config.toml
parallel_block = false
init_std_down = 0.0
train_tokens = 625600000
Each number is 50 + 12 x the weight over its row's rms, rounded and kept within 0 to 99. Layers, rows and columns count from 0. The size before them is the row's rms in percent of the matrix's.

# layer 2 attention value, 320x320, rms 0.0621, rows 248-255, columns 240-319
098:49 72 44 49 51 49 60 46 63 56 49 38 47 55 79 51 23 43 47 51 49 38 45 47 50 26 60 53 62 66 46 65 50 69 31 38 68 64 51 16 26 34 29 54 43 49 67 27 55 68 48 53 51 39 33 66 46 58 71 36 52 69 44 33 20 58 37 67 44 64 54 55 39 37 46 39 55 51 62 65
096:44 69 58 44 55 65 59 45 65 33 42 38 65 52 47 58 68 41 72 56 55 56 60 54 34 45 58 64 47 44 31 47 56 53 51 41 55 36 45 48 45 47 54 55 36 31 52 48 48 56 45 59 48 56 35 35 45 75 64 45 57 56 64 51 54 43 40 38 45 42 65 57 50 65 73 60 59 49 46 63
101:61 57 40 66 69 47 52 49 52 59 52 53 63 50 40 45 51 34 43 37 61 45 50 63 45 72 53 53 64 48 63 36 43 47 59 42 62 65 50 47 49 57 71 45 70 40 48 62 51 52 51 41 42 46 39 54 37 51 43 25 40 40 31 38 38 43 51 51 53 60 36 51 42 43 59 47 17 34 34 70
105:29 59 73 46 41 58 39 59 50 48 49 45 43 51 38 55 55 52 50 42 42 50 70 50 48 49 38 56 58 49 47 37 66 32 30 51 64 42 41 63 40 58 38 41 42 46 52 47 65 51 65 45 44 50 57 44 32 50 24 46 36 45 54 53 45 53 61 48 56 23 50 40 51 55 27 63 46 68 56 39
103:20 56 50 48 50 36 49 68 32 39 30 56 64 41 37 48 50 62 37 42 43 55 51 68 76 70 53 33 33 52 51 33 42 47 55 69 27 57 60 42 51 68 44 47 57 64 63 49 50 57 77 44 41 27 23 47 49 52 33 48 63 68 50 33 44 32 46 49 59 42 45 50 54 41 52 36 64 36 43 46
102:66 68 47 47 71 35 58 43 70 39 34 29 19 40 61 44 42 40 59 40 40 51 43 52 52 45 49 58 46 64 72 36 40 29 34 39 45 49 63 77 61 44 38 56 41 50 35 40 64 60 49 65 32 47 31 36 45 39 42 81 65 40 56 32 44 43 52 49 22 29 61 50 38 49 66 51 23 54 36 52
100:39 57 48 38 27 65 65 93 39 47 61 50 62 49 64 59 69 56 44 60 62 38 37 43 52 42 48 60 72 51 64 69 24 51 24 29 56 47 50 28 51 55 50 44 35 49 59 62 53 48 43 57 43 60 67 27 53 42 43 29 58 58 55 39 35 53 62 52 57 43 50 43 47 39 62 72 28 63 50 54
101:53 20 65 59 47 33 50 51 57 58 47 47 49 52 33 57 54 31 48 41 38 30 58 73 30 47 47 40 51 48 50 42 67 71 31 48 58 46 36 59 37 47 43 57 52 50 45 42 52 58 54 59 57 50 29 38 56 47 52 47 65 53 59 64 53 56 49 55 48 36 70 69 66 47 50 64 56 43 70 46
# layer 2 attention output (transposed), 320x320, rms 0.0849, rows 248-255, columns 240-319
110:48 42 46 49 41 31 41 66 69 33 63 43 47 30 28 43 75 41 30 53 36 34 53 88 66 49 36 59 33 46 61 51 48 35 55 46 41 54 60 42 49 51 47 78 76 55 38 76 36 56 34 49 69 80 55 31 32 40 41 58 35 42 35 58 32 51 56 56 40 49 68 52 48 68 55 23 64 33 38 42
112:44 47 50 65 54 59 53 56 43 51 47 59 34 54 65 34 18 64 38 54 38 53 60 42 54 45 50 60 63 45 72 53 53 54 65 48 52 52 42 48 52 48 65 40 70 38 54 59 59 27 58 61 47 49 46 55 57 41 71 43 63 32 47 77 69 27 53 50 48 49 41 37 34 59 32 55 35 57 39 38
111:39 35 54 46 49 60 49 54 44 68 45 64 45 23 61 39 40 52 32 55 33 73 55 42 25 52 41 44 49 46 40 61 57 46 56 85 28 43 42 66 72 44 67 44 41 47 67 50 45 63 45 34 60 34 44 63 63 41 42 69 47 51 66 66 37 32 42 41 53 56 40 28 64 48 61 52 58 62 42 38
116:51 46 44 61 42 51 63 58 32 20 40 44 33 61 43 34 50 46 70 50 39 37 55 65 48 44 56 65 36 46 58 54 48 42 60 58 51 45 67 37 65 60 54 52 60 34 25 43 38 20 27 32 51 64 35 64 80 51 56 56 71 57 20 50 59 51 34 58 43 60 37 61 55 66 60 53 23 61 50 55
117:60 33 55 62 51 68 35 21 58 57 45 46 28 41 57 36 60 40 53 51 48 40 52 31 45 31 41 53 65 45 54 60 57 60 74 41 65 59 36 27 54 41 44 39 30 53 39 39 48 43 55 31 56 53 84 62 51 25 55 57 46 57 44 41 55 61 44 47 40 47 38 35 69 45 42 51 53 63 63 47
115:65 73 79 38 40 52 46 53 78 61 52 36 55 48 44 45 41 58 40 46 40 47 67 61 49 72 44 62 58 43 40 39 48 50 41 55 47 36 57 41 52 36 53 62 43 47 33 40 53 46 66 37 55 43 65 52 38 59 77 50 57 44 55 47 65 54 33 47 75 58 35 59 63 49 56 52 71 54 70 29
112:50 24 34 66 42 61 58 28 47 39 63 37 51 41 46 52 45 38 64 34 69 42 36 51 50 61 57 50 44 31 41 58 48 43 69 62 42 54 48 76 42 47 38 57 56 71 58 50 54 54 53 40 56 39 49 51 57 38 76 76 52 60 26 53 47 44 61 52 41 59 65 32 57 47 38 25 51 57 45 58
107:50 52 49 64 67 41 45 57 43 54 49 26 39 40 54 47 46 59 69 53 54 42 54 56 55 50 54 65 46 54 45 46 57 50 67 63 55 32 43 53 73 62 65 61 77 46 38 49 48 59 48 65 65 44 75 48 63 43 56 44 46 57 62 54 57 38 60 55 39 34 35 66 32 54 56 60 60 44 30 50
# layer 2 attention query, 320x320, rms 0.0779, rows 256-291, columns 240-319
101:54 66 43 59 58 71 26 48 35 31 34 29 66 33 54 61 37 37 42 18 44 50 32 47 59 53 54 35 32 54 52 56 56 42 40 61 54 66 43 51 37 46 49 64 59 26 56 44 33 49 60 49 59 63 44 41 47 68 41 48 55 29 56 47 61 24 37 66 25 44 54 55 35 57 40 54 54 42 44 36
095:57 29 54 50 38 56 58 51 59 43 55 41 58 61 55 69 37 46 52 69 49 43 79 37 52 47 56 64 46 53 58 36 78 35 53 38 51 57 59 65 56 55 61 38 66 41 37 54 58 41 40 44 17 58 33 42 56 58 45 47 40 48 48 63 65 50 34 32 57 55 37 35 47 22 42 39 51 27 57 45
088:51 65 46 68 37 54 52 51 38 37 37 50 39 43 66 54 56 40 42 46 31 37 41 52 41 69 57 67 63 63 44 46 64 70 62 58 58 68 53 59 79 61 62 41 43 65 74 34 47 73 61 52 36 53 56 48 75 42 66 24 37 64 55 68 53 52 24 34 43 59 27 42 41 39 46 47 66 67 70 49
091:59 36 37 32 70 39 62 46 44 44 60 46 50 71 11 36 41 43 66 49 47 39 43 30 48 68 60 53 43 71 58 48 49 27 59 36 57 54 42 74 37 56 48 60 65 35 62 28 57 46 61 40 30 48 66 44 57 52 53 38 41 50 59 40 37 27 55 48 60 41 37 41 54 64 28 62 43 73 50 56
093:60 64 46 56 52 47 60 65 43 45 63 54 73 49 56 60 58 62 63 64 46 62 32 53 28 29 53 49 55 48 54 53 44 49 65 61 36 61 74 71 74 57 64 42 64 20 50 55 64 58 49 57 43 54 46 40 56 37 80 47 58 55 30 51 58 48 43 80 41 45 35 44 80 58 25 41 52 62 40 37
093:52 51 63 47 52 52 50 50 31 42 47 45 47 44 28 62 51 42 43 57 72 64 51 56 62 52 71 65 62 48 56 41 51 54 35 49 46 43 60 56 32 50 63 45 48 65 43 35 60 46 41 51 41 57 43 53 53 45 32 34 56 46 51 41 34 63 54 49 59 46 51 47 56 33 33 53 36 45 40 58
089:26 22 71 54 49 39 43 45 41 56 64 62 59 63 51 36 64 50 66 52 59 36 68 44 65 33 49 56 25 59 48 69 45 61 50 66 71 42 54 50 53 65 53 28 43 57 56 58 51 37 44 50 48 25 54 59 57 52 27 51 66 45 52 37 45 65 42 52 56 67 45 49 64 52 51 61 46 34 25 60
098:33 60 63 60 56 69 30 54 70 56 62 75 36 61 57 60 55 38 57 54 52 52 27 79 46 27 77 34 47 49 56 40 56 39 51 29 58 59 49 54 80 60 53 46 75 40 46 49 45 35 59 51 48 39 28 60 47 49 48 30 44 42 37 91 41 74 51 21 43 69 33 47 53 52 49 41 38 44 42 48
099:18 46 53 40 81 69 63 51 65 39 57 70 49 67 39 49 63 54 58 42 32 55 50 59 65 35 46 49 43 59 60 55 68 42 37 53 56 49 57 45 79 64 54 61 63 71 46 40 40 53 54 39 47 55 66 59 66 47 61 53 67 63 47 40 56 73 50 62 50 43 56 48 61 54 63 52 78 41 37 63
097:57 52 43 61 60 67 53 57 47 46 46 27 39 64 51 65 65 70 57 44 41 30 44 39 73 38 40 49 39 49 64 37 70 26 40 37 45 47 48 57 41 41 65 57 45 43 36 51 48 59 46 54 54 60 48 58 49 63 64 59 63 64 35 53 67 58 59 56 36 56 40 44 43 32 39 42 58 77 40 45
104:39 66 31 36 60 43 53 51 83 66 50 48 50 50 47 29 49 60 46 36 33 44 50 32 33 40 65 68 57 40 43 34 64 45 64 56 57 37 51 53 46 47 62 42 24 69 54 46 28 40 58 43 64 59 51 75 45 53 59 59 39 46 50 67 45 46 50 47 57 49 46 63 62 68 34 49 72 49 55 58
096:46 62 38 65 52 71 42 41 49 36 44 43 60 38 41 68 38 41 41 44 63 87 46 36 44 76 61 20 34 36 34 55 32 71 56 72 25 48 74 50 47 47 42 41 47 72 42 31 38 65 54 30 69 39 42 58 46 34 46 56 65 67 26 51 78 64 62 55 35 57 40 48 51 47 52 67 48 62 54 52
099:52 55 38 53 53 55 39 65 55 48 53 66 57 53 39 51 61 42 43 53 37 45 58 43 54 53 50 64 13 60 42 46 66 34 48 57 46 34 40 49 60 58 47 60 52 44 52 33 45 63 35 57 45 43 55 68 50 41 56 48 39 72 51 72 46 53 45 55 41 44 53 34 35 58 41 39 42 57 47 47
107:44 55 66 50 63 55 46 29 62 51 59 35 56 52 50 36 54 39 57 72 57 67 49 45 35 37 54 30 62 72 31 50 42 46 62 50 47 71 49 67 61 48 54 55 45 54 50 36 51 35 27 53 51 65 44 43 40 40 43 47 49 65 80 51 39 55 53 47 11 65 32 49 51 61 41 40 39 79 40 59
098:54 67 48 60 68 48 63 61 24 39 64 47 58 35 53 55 47 23 47 53 33 58 42 48 40 90 43 56 28 86 63 57 42 60 43 50 52 40 47 45 55 73 38 62 46 49 30 30 40 81 70 48 69 43 50 45 48 58 69 51 56 31 54 47 54 59 48 65 41 55 35 71 47 60 49 55 29 73 52 52
094:29 63 54 43 63 46 54 42 35 40 56 59 41 43 64 53 62 32 44 56 57 34 44 31 53 35 65 49 26 59 42 66 69 56 57 58 44 59 59 59 67 51 50 44 56 55 83 46 46 75 10 53 37 58 48 40 39 39 18 34 59 45 46 55 77 69 54 49 76 36 57 47 50 56 52 50 62 71 56 57
104:59 24 53 36 50 18 68 55 64 70 63 62 49 58 53 44 39 41 71 47 52 52 56 55 54 57 67 69 35 32 34 41 39 50 33 74 67 30 48 45 58 52 51 43 48 26 47 63 51 45 46 51 49 67 53 48 66 45 37 56 51 45 90 61 54 55 57 79 44 48 60 40 47 41 51 60 56 62 67 42
102:46 31 57 46 76 74 41 56 59 39 45 67 43 53 31 41 53 61 55 60 51 51 56 54 45 55 82 57 24 40 51 45 61 31 46 57 65 54 38 50 14 54 61 60 63 39 32 49 53 36 56 62 52 49 49 54 60 40 46 74 44 59 49 46 72 56 44 27 48 56 38 41 46 56 48 54 39 47 47 48
100:39 66 82 38 48 43 52 59 46 55 40 54 63 43 41 41 46 54 61 57 56 35 72 32 57 62 61 55 36 41 58 60 61 51 33 70 46 40 56 29 62 49 52 44 39 65 38 50 44 32 52 54 21 71 53 28 45 46 57 41 58 52 44 26 64 42 62 59 73 46 33 25 32 61 56 54 44 25 61 61
104:76 69 53 57 33 59 41 42 44 48 53 33 69 48 39 56 46 50 35 56 43 69 58 60 50 94 46 40 59 54 49 66 46 56 39 54 44 55 33 42 42 51 46 50 47 56 51 56 58 55 65 61 40 43 45 66 61 47 78 61 18 37 57 44 23 55 48 61 64 45 54 49 31 37 65 20 20 59 49 64
111:48 62 62 45 41 41 53 54 78 63 50 62 50 54 24 58 54 58 40 46 68 32 48 34 57 49 28 51 43 31 57 68 36 51 49 26 43 57 48 35 75 57 62 59 31 44 33 67 67 58 51 39 55 66 56 50 57 52 50 62 61 41 50 33 44 46 68 10 54 45 50 57 53 37 42 62 30 38 62 52
107:34 68 55 20 73 40 37 29 33 70 57 35 39 65 72 47 50 52 61 72 40 68 44 40 36 75 63 62 30 54 39 48 62 36 22 49 44 42 51 47 67 37 45 38 44 47 50 54 32 37 40 60 40 46 43 46 47 69 45 45 40 49 43 37 57 64 48 32 55 56 30 50 51 51 47 70 49 53 45 49
107:74 42 51 46 36 59 56 60 34 52 52 47 50 23 56 46 59 48 46 56 61 40 53 49 37 45 48 46 65 40 44 41 56 64 61 61 47 49 49 63 39 65 59 58 51 74 50 53 40 58 63 39 71 58 41 22 36 38 51 39 44 56 54 34 67 37 64 46 55 59 34 48 56 56 63 60 27 65 47 39
106:58 52 37 43 61 41 52 47 42 56 55 63 45 36 60 51 70 58 61 44 26 69 53 22 31 55 23 36 47 34 38 22 62 45 42 32 45 60 59 34 56 52 52 61 39 43 36 14 35 47 55 57 55 50 42 41 62 43 54 41 48 63 41 41 32 37 58 52 44 47 42 60 46 31 46 55 49 51 48 32
104:46 53 54 54 47 46 42 38 40 61 48 50 47 45 55 56 40 57 56 69 47 44 84 54 49 56 64 40 31 33 63 54 43 45 35 68 69 46 35 66 32 42 61 35 43 40 46 68 45 53 56 56 50 45 44 25 66 65 53 37 33 21 36 44 32 51 83 52 50 40 69 70 66 48 43 44 52 52 65 53
102:26 51 34 79 75 49 50 46 60 49 34 48 53 59 46 59 61 64 37 44 49 53 54 49 62 53 30 52 67 71 30 38 45 32 32 34 37 42 62 43 55 43 54 55 47 49 44 62 46 76 44 42 53 57 50 58 68 52 64 43 53 35 26 42 71 44 70 49 58 30 57 54 44 51 50 45 34 51 49 58
106:50 37 57 64 36 46 64 62 45 49 57 64 44 65 54 43 33 64 43 59 57 37 61 39 52 59 41 72 60 55 36 49 64 38 29 52 28 66 34 50 35 74 64 53 75 78 57 44 34 44 67 35 53 59 59 32 49 56 50 42 40 54 78 55 74 54 45 71 58 47 47 36 50 37 70 35 38 52 38 48
105:65 70 66 53 42 54 55 52 42 50 45 80 35 48 61 46 44 49 56 45 52 34 44 30 60 73 32 47 38 55 70 35 24 33 57 33 55 33 59 57 47 59 53 38 36 70 60 36 82 68 56 64 33 55 43 60 73 43 56 34 52 54 40 52 41 44 57 24 71 47 39 63 57 44 34 48 57 55 79 53
102:19 39 44 52 62 62 45 40 48 59 47 42 67 41 53 41 44 46 54 46 53 54 44 58 62 42 46 56 52 45 44 45 45 48 42 53 51 55 52 33 56 66 60 51 53 58 70 34 25 70 42 50 52 46 51 49 57 58 49 60 59 44 38 56 47 43 40 45 45 28 75 45 51 70 41 49 35 41 55 71
106:39 15 47 72 63 48 31 54 38 40 74 48 71 45 52 32 46 48 44 38 51 53 52 75 60 55 55 57 37 59 56 35 45 43 44 34 54 43 52 57 41 49 54 48 34 46 47 24 54 46 12 58 53 69 43 36 54 44 46 41 82 52 52 49 36 78 32 29 48 58 23 40 60 76 34 59 60 45 57 39
109:55 50 39 46 35 60 58 52 72 55 19 64 53 58 31 50 43 52 45 66 56 40 50 61 50 41 63 44 39 85 50 60 09 66 51 63 55 30 48 64 66 38 58 44 36 62 61 36 57 51 41 33 70 19 55 32 35 52 51 42 46 56 37 36 48 64 52 41 59 48 67 42 42 37 43 64 70 63 37 54
107:54 45 63 47 42 54 26 60 62 36 68 52 61 63 66 50 61 39 65 43 62 55 40 41 32 43 49 47 59 46 49 56 66 57 88 44 47 46 44 51 24 53 51 52 48 52 67 43 40 65 37 58 57 44 45 45 59 39 55 60 45 48 65 53 49 51 29 60 33 52 39 56 57 49 42 60 49 36 61 48
093:49 42 42 53 58 80 61 49 39 35 46 53 27 21 31 46 28 71 56 48 63 57 48 42 38 59 67 57 50 61 45 48 36 87 56 56 48 33 56 46 40 30 61 52 37 37 43 53 44 52 42 69 64 49 53 50 26 19 63 05 40 55 39 33 43 41 49 60 46 57 43 36 36 53 53 38 53 47 63 59
099:50 65 53 58 66 31 72 58 43 56 57 65 61 47 51 73 60 28 59 54 72 68 50 45 68 55 21 46 32 54 41 39 51 24 63 30 60 45 46 49 54 29 44 75 40 43 49 36 57 41 54 30 69 60 56 63 85 64 47 56 53 44 51 51 71 50 44 54 48 58 37 56 67 30 56 33 83 59 44 42
095:48 56 44 45 55 66 54 48 65 51 30 55 32 60 51 57 47 59 18 37 73 81 45 46 40 62 58 55 57 42 60 38 55 46 49 55 49 45 60 42 45 35 38 49 52 27 42 59 43 44 50 40 56 53 41 56 63 55 68 40 48 61 38 57 54 63 40 48 69 57 37 61 63 43 53 67 66 56 44 17
097:65 52 31 64 64 55 39 37 53 64 38 42 51 61 66 40 49 70 77 46 33 33 48 74 70 57 64 51 74 61 40 55 53 57 54 41 70 54 39 30 51 37 60 49 39 60 58 43 49 65 27 67 52 76 57 65 40 43 42 33 54 48 52 68 38 39 56 59 63 65 51 63 65 39 64 45 35 39 51 62
# layer 2 attention key, 320x320, rms 0.0799, rows 256-291, columns 240-319
090:58 47 65 50 30 43 44 46 68 63 49 50 43 53 39 68 72 66 45 70 44 60 37 67 50 64 38 55 65 47 42 47 37 41 55 29 54 43 75 32 57 59 68 78 53 42 53 48 77 42 46 55 46 34 42 55 39 52 61 41 29 50 53 63 70 58 70 42 47 48 61 38 58 31 41 66 61 38 41 40
091:24 65 30 51 57 72 55 42 69 37 51 33 49 69 53 27 40 72 36 38 52 44 52 41 41 41 58 49 58 54 31 60 50 59 60 36 42 46 40 67 52 50 49 69 58 48 44 65 54 28 43 52 43 57 65 39 35 51 71 46 62 45 29 44 38 39 59 45 46 44 53 72 62 70 58 60 38 20 27 63
094:45 61 52 39 58 49 72 45 62 45 55 52 57 45 30 43 24 50 52 35 56 47 56 53 33 53 49 41 45 59 46 63 48 49 58 53 41 45 44 19 38 47 41 59 37 54 40 45 59 28 55 54 43 49 74 49 37 39 49 69 73 44 47 54 65 49 63 20 59 57 53 61 38 72 59 49 56 53 33 59
093:50 56 68 64 23 30 50 47 52 57 57 52 51 37 43 60 49 72 53 49 52 75 36 61 44 60 33 36 55 42 32 54 65 52 43 30 58 38 49 48 53 22 45 59 51 51 51 43 46 59 61 42 53 53 34 42 21 41 71 59 39 42 63 51 68 53 52 75 56 64 46 50 46 28 60 33 51 61 46 44
094:43 40 81 37 59 44 35 49 62 52 40 45 35 72 38 54 43 59 30 66 48 32 50 61 55 49 40 46 62 48 63 43 45 42 59 34 55 44 68 31 39 58 44 47 63 39 65 46 69 42 38 52 39 47 30 73 56 39 76 46 48 53 54 46 61 53 59 57 65 66 50 57 56 42 52 47 55 71 56 55
095:47 36 44 50 65 53 56 58 47 20 69 78 40 57 46 13 36 40 36 35 53 22 24 39 55 59 50 50 29 37 49 39 52 53 73 71 57 19 50 47 31 68 51 62 58 59 62 60 35 40 53 45 29 26 34 62 47 35 41 32 72 52 29 59 49 38 58 62 28 45 53 53 63 88 52 38 60 57 42 57
084:46 50 55 45 73 29 47 19 35 69 48 54 55 60 54 51 57 59 54 59 39 64 31 49 55 41 48 53 55 64 43 61 39 73 67 45 59 36 54 31 30 56 46 53 35 38 48 59 32 47 59 50 49 43 35 46 72 54 39 61 42 44 33 38 35 43 49 62 54 54 59 44 33 59 33 52 50 20 71 46
101:72 49 67 53 47 58 44 46 45 25 49 58 55 77 38 38 55 56 59 34 35 55 59 56 53 66 56 51 56 57 43 47 44 30 50 45 35 44 84 43 50 38 51 56 39 47 39 52 73 62 70 39 46 39 68 60 53 53 65 49 39 47 57 61 52 30 41 47 43 54 56 64 42 66 26 55 47 35 43 58
103:71 50 50 58 52 47 33 69 09 36 59 48 49 60 70 43 41 61 72 41 49 62 55 52 50 31 67 48 42 46 79 39 32 46 55 37 50 49 51 58 34 48 34 63 46 51 35 31 51 60 58 34 54 56 48 48 48 25 34 63 39 52 41 55 71 45 51 57 34 49 60 30 53 59 27 57 38 57 71 36
097:41 38 59 37 63 54 52 42 42 63 58 64 59 70 42 43 53 66 47 37 64 63 46 53 38 55 44 56 35 34 39 51 53 57 52 53 47 66 56 23 61 60 52 38 43 51 34 60 55 30 50 38 55 32 70 75 63 37 68 35 46 47 68 66 41 31 54 46 45 70 60 55 57 46 56 45 49 58 73 52
104:50 45 45 30 51 48 49 47 56 55 64 43 51 49 51 54 30 31 49 45 41 40 60 38 70 62 51 47 56 64 46 40 28 64 53 59 48 68 60 28 38 45 54 56 64 47 35 67 47 55 40 53 67 67 48 48 40 48 56 57 46 40 58 49 55 33 72 49 44 53 66 49 40 30 43 72 54 52 27 66
105:41 70 49 55 60 70 64 44 36 44 54 56 39 61 60 40 47 35 66 53 55 39 43 37 59 59 49 27 28 55 58 70 56 47 48 61 41 55 66 41 18 42 49 61 54 56 57 44 51 41 56 50 69 56 35 63 39 45 47 63 42 26 54 42 52 67 47 54 42 47 39 56 51 71 57 60 55 60 62 36
098:53 64 59 47 46 59 53 54 49 55 44 46 43 41 46 49 68 52 29 42 50 68 59 40 43 62 50 54 67 69 38 56 55 53 70 60 51 61 53 50 73 48 45 51 45 53 51 65 47 42 50 44 42 47 56 61 64 57 68 44 73 60 48 53 43 48 78 63 40 48 63 53 40 64 48 52 54 38 55 44
103:47 67 43 66 54 63 29 48 63 41 40 51 65 43 60 39 39 44 28 59 64 41 51 78 32 65 38 60 29 47 46 50 32 71 41 39 55 77 59 35 65 53 47 44 62 36 68 62 58 54 49 40 62 53 34 40 60 43 67 47 32 63 38 44 45 40 70 69 55 48 39 45 72 44 84 49 33 39 63 59
096:60 41 53 55 57 50 56 51 43 47 49 44 49 68 39 63 43 20 44 38 63 35 45 50 46 36 77 45 28 62 24 51 50 61 29 66 61 38 49 50 49 44 41 65 65 41 38 71 57 35 60 65 50 52 59 60 34 47 55 65 37 67 44 51 40 49 48 62 48 37 44 64 47 44 17 66 42 19 47 72
105:63 53 46 48 45 65 63 23 51 52 33 51 55 20 76 54 40 30 47 46 64 52 38 62 70 48 46 55 55 35 50 55 45 51 48 35 45 41 23 51 25 68 34 58 58 49 40 52 61 63 57 37 27 74 40 59 55 43 53 60 40 38 41 47 52 79 56 55 43 40 48 46 59 59 61 65 43 54 30 37
103:46 35 40 53 55 51 40 45 47 62 44 52 54 56 66 49 60 57 27 41 37 36 46 64 82 51 38 38 50 62 31 53 48 66 67 57 82 63 64 49 35 54 65 69 42 61 35 50 52 45 49 36 46 51 60 67 45 45 40 36 54 54 39 37 54 61 62 38 30 45 55 48 70 41 50 50 50 42 52 61
101:41 64 54 58 77 57 34 52 58 60 64 27 54 64 48 43 40 36 45 53 32 39 58 71 45 71 53 44 31 39 20 72 41 43 59 43 64 45 41 63 29 51 60 43 30 31 48 67 35 55 55 53 52 43 63 39 46 56 60 57 54 52 57 46 51 33 47 76 43 61 41 56 62 34 55 39 50 49 48 55
102:65 53 47 41 58 52 35 35 44 57 41 58 67 43 49 45 62 80 57 45 51 57 49 65 57 56 45 46 59 61 48 73 40 57 42 42 47 39 43 40 74 59 46 58 46 48 58 57 37 65 52 42 38 60 65 24 62 63 32 59 28 43 60 39 31 42 28 50 61 59 60 38 72 65 67 56 51 36 74 53
098:62 54 45 54 43 42 43 58 61 52 61 78 59 63 41 65 54 51 70 32 62 47 45 50 44 54 74 35 54 60 56 47 53 40 61 62 41 53 52 39 64 40 42 59 48 51 31 35 53 45 39 30 62 59 43 31 45 47 68 58 46 36 62 48 57 49 50 35 44 43 28 53 44 59 43 50 44 48 43 45
104:19 40 49 48 41 36 47 63 56 54 38 45 49 67 50 38 47 55 61 60 60 44 42 51 62 58 78 57 67 44 42 56 49 51 59 45 60 59 41 42 59 32 55 76 25 51 40 30 49 43 49 43 38 43 48 55 67 58 46 59 56 34 35 42 44 43 59 43 34 53 50 54 41 48 54 37 28 31 29 41
103:26 33 44 71 44 49 59 49 54 61 49 58 59 63 41 43 50 33 37 57 55 45 52 66 55 52 47 63 40 45 37 55 36 48 45 42 51 38 66 68 50 55 36 38 69 52 22 49 44 57 70 50 62 46 19 51 34 30 59 35 33 35 40 55 33 58 71 50 43 61 49 51 52 50 50 39 32 50 55 34
108:48 36 18 37 47 60 50 52 39 48 42 69 57 52 36 53 50 40 64 52 49 51 46 34 41 66 54 58 25 32 12 42 41 84 44 22 56 71 60 31 68 72 57 26 39 63 53 54 18 55 50 55 62 60 57 37 45 58 40 51 61 48 69 36 49 45 51 55 68 41 53 51 67 46 50 50 41 59 63 31
103:43 44 48 40 57 55 46 36 40 43 63 43 48 33 49 51 69 41 36 49 35 33 46 52 41 44 61 42 58 62 61 68 61 39 44 34 75 59 55 31 48 58 41 60 47 32 57 47 54 56 42 34 45 50 42 43 40 49 58 67 38 55 43 65 35 37 40 49 54 35 64 67 52 59 41 43 51 44 32 62
103:35 55 52 44 42 22 46 57 31 52 50 47 55 46 62 78 66 55 50 68 41 86 60 54 49 62 59 51 36 72 42 59 16 56 52 64 40 43 38 36 67 43 63 58 59 43 44 48 69 44 47 62 72 50 35 29 60 46 50 69 60 30 57 34 61 33 38 42 32 63 30 67 68 43 56 54 36 36 46 48
095:50 43 37 51 61 43 61 31 51 59 53 28 39 59 50 67 50 34 50 42 54 48 66 44 62 52 48 59 46 48 57 58 37 45 60 28 41 53 30 31 51 44 60 54 46 63 44 68 38 29 46 52 69 61 53 64 57 63 49 62 38 54 36 51 60 44 45 51 44 38 63 58 49 46 42 57 43 44 57 60
105:40 69 51 48 34 59 66 61 28 56 55 65 46 36 27 53 29 62 45 63 50 36 53 41 54 62 61 50 34 40 49 45 48 63 29 66 48 52 60 53 57 29 53 69 34 50 30 45 48 57 53 34 52 44 50 40 36 45 66 50 52 55 57 39 32 69 32 33 78 49 54 65 64 46 48 58 44 46 53 52
101:26 39 45 43 28 43 51 40 51 40 33 54 38 45 80 48 51 27 51 60 70 39 47 24 53 50 59 42 38 30 37 63 46 57 48 78 37 40 55 29 60 39 35 66 45 42 62 35 42 61 64 44 62 49 63 61 22 49 49 30 33 66 74 62 54 45 60 63 34 32 36 45 48 52 66 50 42 57 51 24
101:46 62 63 36 38 52 56 49 40 38 64 51 43 52 44 38 72 50 48 47 52 63 48 61 61 22 62 44 59 53 38 39 59 37 34 53 61 21 55 43 44 56 71 77 60 59 37 36 33 62 36 52 39 38 41 49 54 50 44 33 53 60 40 30 39 63 42 60 44 56 50 56 33 56 45 56 52 44 62 58
102:53 47 60 39 66 69 54 45 66 47 28 38 53 39 55 25 57 65 57 61 54 73 53 40 30 57 82 35 58 41 72 34 62 44 26 65 24 55 52 47 47 56 48 31 63 30 38 38 71 38 39 65 56 60 30 54 55 58 46 62 59 45 36 36 51 43 54 37 30 73 37 46 67 47 55 55 55 41 49 37
101:53 46 63 46 31 63 44 69 52 73 60 62 86 65 46 32 35 22 29 56 65 55 36 62 51 61 51 44 44 67 48 46 48 57 68 57 39 33 45 52 59 54 56 46 58 47 62 48 43 67 41 57 47 43 52 43 66 62 80 38 47 46 65 40 64 49 53 56 54 55 54 40 34 49 45 50 49 41 71 44
102:52 49 74 35 66 50 57 39 39 49 59 55 37 39 54 33 46 50 61 53 65 83 56 54 51 41 46 50 46 54 51 80 38 22 63 59 70 73 31 43 44 75 25 37 55 32 32 42 50 49 31 53 68 68 43 56 37 28 39 53 63 32 37 51 40 49 62 60 45 51 43 46 43 36 53 69 69 41 68 49
098:30 68 61 57 58 31 25 35 62 64 53 40 63 33 49 56 61 35 43 46 50 45 61 51 35 43 49 59 62 70 55 54 53 38 36 59 41 57 46 57 45 28 40 29 25 34 55 59 49 41 37 32 44 51 34 54 45 48 52 67 59 56 53 46 53 50 58 35 54 46 50 43 50 53 43 56 58 53 42 56
106:65 31 58 45 51 55 43 59 75 55 40 40 40 57 57 50 24 58 44 55 46 45 46 66 48 47 41 43 47 18 45 60 83 39 35 39 42 65 65 31 61 39 25 44 57 55 49 64 55 43 66 45 59 67 59 34 55 55 45 56 46 35 29 45 28 30 41 41 61 66 37 42 52 54 67 43 44 46 44 55
090:40 50 41 42 44 36 49 66 57 60 25 44 47 12 44 53 41 38 27 51 45 33 55 62 38 49 46 48 56 47 57 52 55 47 61 40 46 36 37 43 68 56 61 64 42 58 45 35 50 50 51 51 59 74 58 60 28 53 51 41 48 46 63 55 61 47 65 49 49 34 66 54 40 58 57 32 52 58 49 40
091:68 43 34 55 65 33 47 49 41 66 46 61 63 41 47 51 26 66 50 59 35 56 48 55 58 48 32 55 31 39 70 41 52 45 72 29 59 63 69 57 55 21 58 42 50 43 57 38 45 41 56 46 40 59 37 61 45 64 48 38 31 58 60 60 54 33 35 48 69 60 53 32 35 47 48 70 57 46 47 46